{
  "n_kv_head": 8,
  "norm_eps": 1e-06,
  "positions": "rope",
  "tie_embeddings": "early",
  "init_std_qkv": 0.0273,
  "decay_shape": "linear",
  "doc_mask": true,
  "train_tokens": 903200000
}
Each number is 128 + 32 x the weight over the matrix's rms, rounded and kept within 0 to 255. Layers, rows and columns count from 0.

# layer 7 MLP down, 256x1024, rms 0.115, rows 0-39, columns 608-639
[[ 94 126 153 118 122 139  99 156 162  64  52 143 132  99 111 132 115 120 166 125 100 126  97 106 113 110 169 149 138 255  69  82]
 [116 158  97  95 115 121  95 105 203 176 113 182 116 111 179 151 105 170 114 117 134 113 131 117 147 160 127  88 106 123 122 117]
 [ 89 113 151 114 162 138 106 134 169  94 171 123  98 149 117  64 156 108 172 123 140 132 160 143 157 117 113  73 128 116 128 141]
 [113 128 114 147 127 169 142 129 149 152 164  94  63 143 136 181 138 161 141 118 109 119 120 127 138  92 158 153 149 127 105 130]
 [130  85 142 142 160 136 177 120 105 114 161 113 166  93 122 147 121 105 160 154  94  88 101  88 129 116 101 127 132  73 142 117]
 [123  91 123 113 154 142 116  59  99 131 150 115 196  95 140 115 102 106 164 168 124 138 187 100 141 177 163 120 107 143 105  94]
 [ 82  45 113  91 125 149 130 165 128 149 134 148  88  97 156 160 104 167 145 138 115 140 135 154 108 137 225 129 162 139 166 198]
 [137 100  76  92 119 136 126 180 140 148 126 134 133  64  59 193 158 124 100 144  91 123 101 109 136 107 227  83 130 122 146 132]
 [146 104 102 184 126  65  99 115 131 123 110  92 150 140 121 133 143 130 111 137 178 107 187 107 156 143 119 184  85 243 161 141]
 [163 110 151 116 137 148 160  59  42 135 169 156 152 113 160 123 129 155 150 173 151 139 168 150 180 124  84  97 138 137 156  96]
 [116  55 109 148 153 132 123 103 123 114 146 120 161 160 121 124 155 151 128 145 111 103 196 131  93 143 179 125  87 155 140 119]
 [170  95 110 132  78 143 107  88 108 125 102 156 103 125 129  86 153 138 106 124 140 136  82 138 123  83  52  98 139  83 146 161]
 [ 77 136 115 122 125 134 116 123 120 107  59 142 103 126 122 132 167 143 131  87 144 147 117 149 115 183 129 137 142 109 139  77]
 [ 36 167 134 149 135 148 124 168 137 124 159  93 223 124 192 150 194 154  65 143 120 117 117 108 135 169 160 133 164 160  92  99]
 [113 141 193 124  79 164 113 123 188 120 154 126 129 162 142 125 102 129  97  91  99 153 148  60  91 152 162 142 115 124 122  86]
 [168 168 176  95 127 141 158 123 139 131 114 109 188 103 131 108 122 102  89 162  93 147 141 119 104  78 149  84 173 145  94  98]
 [168 106 175 143 199 147 192 149 168  87 158  50 162 138  63 153 178 185 121 141 144 154  43  94 162 123  61 108 171 112 144 137]
 [150 191 157 116 172  94 177 114 137  79 147 160  94 128 158 116 155 136  95 168 182 137 150 125 131 123 105 124 130 145 127  57]
 [141 100 105 146 100  92 110 108 115 125 175 120 171 163 104 161 165 131 206 134  99 115  99 164 110 124  76 152 199 175 108 161]
 [143 148 157 115 113  81 141 118 114 116 160 109 111 136 129 125 161  89 145  87  82 104 149 101 101 113 100 128  76 133 182 153]
 [130 113 187 102  49 144 149 148 117 117 134 139 115 139 146  87 140  92 124  63 140 128  96 170 156 165 155 133 154 131  82 147]
 [196 140 109 114  96 145 118 156 119 168  86 103 145 115 141 141 123 101 159 164 144 159 142 135 170 162 147 113 114 130 112  84]
 [103 132 164 179 120 100 146  76  55 110 157 119 122 160 120 195 104 136 170 125 161 160 153 133 136  67 124 143  66 115 118  93]
 [111 165 122 121 123 155 150  84  93 106 102 124 123 114 146 183 136 134 116 113 133 138 217 180 187  49 151 175  75 135 166 152]
 [ 93 133 138 163  86 166 162 124 128 209 130 143 135  94 118 128 108 159  93 150 169 168 100 151 146 129 130 134 163  85  78  74]
 [ 88  89 135 107 187  92 125 166 115 150 133 174  46 124 133 125 182 155 156 146 135 171 122  80 140  69  90 158 133 166 147 153]
 [141 131 136 184  80 166 156 106 119 114 179 119  82 169 124 144 120 126 190 140  99 128 123 113  92 131 130 176 125  98  93 134]
 [103 111 144 133 107  69 113 122 133 203 126 128  70 150  84  74 166 144 154 109 132 125  86 101 149 157 122 145 129 131 194  94]
 [185  97  98 107 120 135 145 139 113  99 174  97  78 117 135  54  78  93  99 160 133  99 168 127  68 157 120 147  68 122  80 147]
 [186 130 141 139 183 110 113 123  76 111 102  98 120 123 146 165 123 148 149 100  78 157 169 182 139 123  97 136 113 160 155  62]
 [119 158  97 175  95 102 193 149 118 115  99  83 140 120 178 126 139 107 100 172 142 113 157 135 143 141 105 162 129 102  95  84]
 [119 149 134 146 174 130 115 124 120 108 122  83 131 117 127 135 141 112 123 103  97 159 115 137 136 168 162 132 117 173 117 111]
 [157 150 149 119 131 130 137 112 137 146 139  89 173 119 149 192 126 112 109 101 115 134 138 131 127  53 134 138 144 116  91  91]
 [121 167 136 122 108 167 140 124  73 137  69 127 128 131 173 126 154  84 170 122 132 147 130  84  84  87 120 150 101 140 152  85]
 [142 132 149 102 121 115 100 123  79 127 193 163 117 119  98 171 146 127 171  62 106  90 134 174 120 137 124 142 118 100 128 129]
 [155 165 170 108 100 110 147 146 145 124  94 117  79 118 114  86 170 123  76 145 124 111 146 101  67 125 156  68 134 159 109 142]
 [148  55 103 125 160 153 123 187 179 136 158 119 163 156 118 103 108 176 152  69 147  66 139 132  73 113 146  48 197 117 120 147]
 [ 83 132 126 153 104 119 112 134 128 158 160 114 109 121  59 151 160 119 165 136 126  92 157 138 100 129 163 117 184 111 170 142]
 [149 106 167 148 113 142 132 105 105 185 111 150 149 130  87 166 159 113 114 111 160 139 132 132 157 131  82 152 152 143 146 178]
 [163 110 139 136 101 137 136 147 205 132 170 183 232 118 151 118 143 180  98 116 105 134 162 148 193 142 140 188 131 122 201 143]]